Weights of a small transformer language model.
Size: width 320, 5 heads of 64, MLP 1280 squared ReLU.
Architecture: RMSNorm before each block, rotary positions, no biases in attention or MLP, normalized queries and keys, capped logits.
Training: a variant of SOAP for these matrices, 293M tokens, 2237 steps.
Each number is 500 + 50 x the weight over its row's rms, rounded and kept within 0 to 999. Layers, rows and columns count from 0. Numbers have three digits each. The size before them is the row's rms in percent of the matrix's.

# layer 5 MLP up, 1280x320, rms 0.0977, rows 1255-1279, columns 0-79
099:542620449566496485556496459501528439374545469419464525596522516435609565575443474454474545566531495457479523513484498540483489590458565457413477594513434494474418519501490491474582462519404538553553443472561529520509480431486474481513473430
104:500540444534528546495500547442493360509543522507544499470479359463580374512435395471527495596554439476557577483587571411472427390507500550592612556480470606509513614551556524511552618475458538511489439490531464559534559543504531551518436489
103:471520523500449532503432576541452520578599504476455472506488498424543484438558415544475515475456437460462412574501548450452457638488496516581536511497487522501539457582480543523587458550555471585506522473494523543554486508549480441554549524
086:425490479451536582536542508499492463462455355462557507540530456529425510459506513433517501509561567492479548508530549483493562457446384587510497439481455500488448496417507492666535487532428375505454426419478475582535526480431516427558542537
105:460524524477403486426551574551478552613570509553468472509632522522576499512509490526543520524443559513494542611528467448443480476611504458418542497506496466565487489554437499455513504458555526545331613504441486439573544546509429469553473499
100:578480483503525486532523416538566473596446503527567528523491541473528524465530500556423546514565515506482486496502459417513515386578441469491553484534574564494398487521485501416450460459521517487457516511421550490586553531403372538415547546
111:429517536471445427429533548496421417527535468570506590508585517501472450554449406480456490504522456412470458533501530449564479422449493497566598528429450475549476525462536457479452522485519531556497510598459555464431532481475541528479546529
096:495564486432453566490505473566536540481592538539534531564542452507541444411507497582525516367490579445635443542567416506508504505455570437475507438439513523590484453471464526433533423502506467522522478457509600525628452415519477535549573455
098:526533477454506478626503411411406511487424465518597479466584466548509429519440525519516547464506550578526545450508485487470525428459461472564491532588558518603442585498504584477479480457485448425496474534387487601480508491449505497548551529
100:529424482525516475547442549561581565487495455515503505525400589657477433504536472530534446570521445444548567485557513477513514488504494468530443476398415457477522424518582475514529484567457476486555477482432569453410493477477538503507456457
090:507538575487422507532484569519562492491565488510425493560498491510471480483551450475471380555402447516391513495493501470449523496481533518531384523461540565483519449530454466513431445494487484406608510505444441382479509490512492520441496550
096:516532414358552445482513566583558530494535508479474557532558493445435482443490544580516493561519453548474519460523589489476474569556453488563518460425433524553547506473411539428451464545584525467502437641561486539553515525465492621529466461
102:437476486587490477468525523481492499452537523467518504526554635455592511539488534541542483440452399422476459448603489450451400431468428449436586501499448578508549557483547528512508466535483540570413512478527522479421487552402505494571454421
109:473447468461558555475575521538536569497473487519574421558507345557440521434481499605515566505464657520437580452521529486500563519612477403465433511472494575488460514500495509520433576433458532572448506552544586437515534451445523455421478500
108:554577404469458451529452479555512455664516569501466537480505553490493482470554515438483509457456486425448496565502461583489551422538504539489526548629457502540517405482577478480546443482487453537470544459569486477604474508516533415445460544
089:450502542507556438497511489579484582503511482487506521592499502598457488482395541516521533449561486542473434493588496505458540618536539553542548575459438466562470437468499591573569479660560549553508546432516513512481570483489475529459473400
091:437416624465531450456418532513510549473477436490528507440435484506571455479442528557483594535408443473490499375508598536538557478545521471602509502461476588461472479582482438632483559551456493512522383506441514622472514563429477518522439453
105:429490484461485452513444541532453455383547524451470475451507514501518533493513368435502467508561503444487501553478535528529402464419463459547477571506572468494505477604531500408516452551418510499508609402441400447476554431505458520479547503
102:410487445516529414485524404481490469446462435568558574519481443514550427406405538517450477518522514539488523579591564485511533468534421427483540410562498518481508559530493497580457407490444571526519496519594437482564469429532578440470456475
095:410592510599512524434500513544496473485584415491459466512504459430416443452505602539480493508489554503581389453514457485407546534516458432522528495488492474552456553501528572506585473456480503567480503500494520429553531462502524488546498396
101:483537578498390415585470444497527476425544531523551434468548551480420484580491412550495478428546519527500545470412459423473520525475407586464649431528475518456542452504567512450436480463453439534483480438463595454432498437569443517512470447
100:554464479502560441462401508545621457529444532436448499506468384511472507495504475501526618454506409518510453362516498427559506458556484581491478528438505564503477444457527460530514584498531532495467521428515523539500558492462506423500554547
108:428442529434507478456625518453565612571561491583553520445510524453532422512499571518483540511499467539481520498534570505531485461532526435519518500480486425513504412428472511511470465588522497442478543427498418545584567515459509489499482518
111:484520470539485520489434501492508424522451558593432491574442589536523526498498430459503391523494419518502505501540540562545462605433495510486462506466604520594470469559515454540540503542554491566544490462559433538445497441500552425439509520
109:569585444547390535554473390520469494467497458456402417511459491465464487531512408512573597515525517463476472383449554554583418448329463477500435522496461516532495464457503502527424606540649489549436473503453484491604572417545446561586405521
# layer 5 MLP down (transposed), 1280x320, rms 0.0898, rows 1255-1279, columns 0-79
102:543478529494543381509492515539522591450540451431476421567488421464577463451428434512485500485467418540506482500546573550599524509557414442554487674512454480593544440565440528510500493498436510577541419471452464434495557518449461451552555489
093:451498508461469491544557490457514517530553498518459516567496523590360488523480540444586442537577481492486423490413514491476469525445544525510489530423465455444468515497522494582454521413445463437508489494545472524488506443465562488514408424
106:517449504525488442472396494486574515536522536497577530453542596444596585397540417581583502478472456447525528529513582537398460522401467602502551444465492471514454517678440529537535539408433456573552509477470470511548480556473479503610451475
088:563521513442578624504465486442451473519519451460512555449515541503533450536550489517516524465457560474452513586430462406521450399534435463534506415555515484492534457469499539486477519458452504500493546457505488409511466541489584602524552599
085:459519539610580520512521526446392496448566469525495504623446521502485559369457560512542467472374479472463485561545519529452648497559493472466456485462489485412542430523446513494447557468448484537500510519440496519582485543567488564506538551
106:537484573488504468524502557575488520522508500508593494487466461530534464556547472513509472450517471590432476481600620500560426473501482391583504491406498529390505584465534475499541529422551475499511535529469568451472557510538516452411504468
103:508491494491523528502552594447470513563522469393529581488553476576581559520499442506472497567490564495504520497504518475549448560507471521479540513490427473564463394434513411478537467440507506442572566451503495383452523410475632397456480478
106:533440531588464479573501526534588518370476584488469472440451505465473453482496546535482463489553440461473439563460508550526561463538484486479503351514476530479496529528449548494549546520543516521531421528494537474482454511542465550511570461
095:508533548478545432438539482559550558440561496483447517557464526495532447504564467408518528412456516385544560516554450483524618492468453445538553440538493409505574475475531503499473514531473488535445475552438482457513461466543375459443498509
097:558451472499530581444519535550478563463500505422577497453537542464626418496546559542534455594435493521478587509521517536464595646574551455472537442403546473518525446462515624402478455514496422403473563488488538498552571509498472409474436506
086:477520496461449584461506437507493557518513535518523432490498430515468467472530395420460458464562540477535521503522557442547508429514441583524477590477459578435538441501474508457504409499505627462477541485558562541468527532436480539584522565
105:430469474516452521408430528483586531565617460524403506481472521555475463480609519577506484514489527510481498637542468536507521469587549529492449511488457457530486521537565573436444491481511509536519542508544516481494519534480450431490494508
092:585451514470395498518554478537495530603466615496545426484491526469403396506526396504504532558538493536559466531498528534545478435487522468456567538376473540463447450534507601502483546509508520516541557409533507509444507555478573598439445565
112:532446455550598561450507485479536598421464543424450542550490485431427536477489440516502511420467547502538485496420573506471546501478578474503514550505446396520466519423525406438441559542619496527486498512468551376581447511529454425488578538
113:516544562580505588458553498388434500432492612458612501436487446471458464426450462488521471499445536476452497517480441576522490478483564565495440474483533457485590521474590519507585464470518570468483460524493401463559538455485514482454415498
094:549470605446481497474475583446454504486486572528542511500427500428481432487501491444514499517571431488531391513521528494471511493661483410459656470422622472519492449479468519455542518515599502480480457426570498564497494475472414404515511559
086:465579516448531570511442462550516455498531462522505480472469478545509495525572544533480444482507452463542452477536509490537497450560544456469465526495524529594507480462569484414480578478499465455532495477497502412521462500481506531487448415
096:522377568545458514501458491551507505427560504461518514527528521476424472455577485528506473569613588417495518471485520471515514550576437477568434508566495475514555478458399524494555493473487570429462495505506502592433472545584482355554424406
098:540571443499491495434496567535572499465434481472493546518475563452468539576489484487508511527468427496492440505422531471546554462545511431503459523578404517456468503501464540512447371483612505544487453605559473616524547323525455544517517435
088:437408510407522454511476506536493451576546544504570495514453472558392583508638545498436520552536446500491514474452546561563546528515624466535491526475523486474455533510439486489459450444518444559480485559472527426501514541567494484497506552
107:529579585479475501444485525485456614526504474519470497510555448575529464515470509543420407511447556536451496557503508451520469460495439511527482532583488481491402452459487499487581472478459537492549437480422622487447551562496493581545525443
115:513446570579425422535539466534540434476496434531500454397548496570482510482450493535527463531502479555576552552522525448526531441566439497524550471470431520572490425485408490429495516367520399526469578463516513540511488501513467510431558510
099:439501474511413583464548479516504526512498594487576548449606523442483447440515471503557408582494585465429552482512483495624463587469569473513403407432515477460529452454501452446512525444522594494543489520457515532505481516577517539522533438
105:518513499528569549491415487498482411532508615544550513535501576495491618412485520490473530485576475442514562532470499516500485431526604480457505408487456447622564482539523481504569464476452449465526409494517539505572522548554543594484432491
108:471457445583551510552489578565540495465526512509551400452422622558424567481535536497456514568591465499475469565539450479539483553553420484499509478498497532455504477612646491393479490383541470471473462475477519367575456388498407480524514573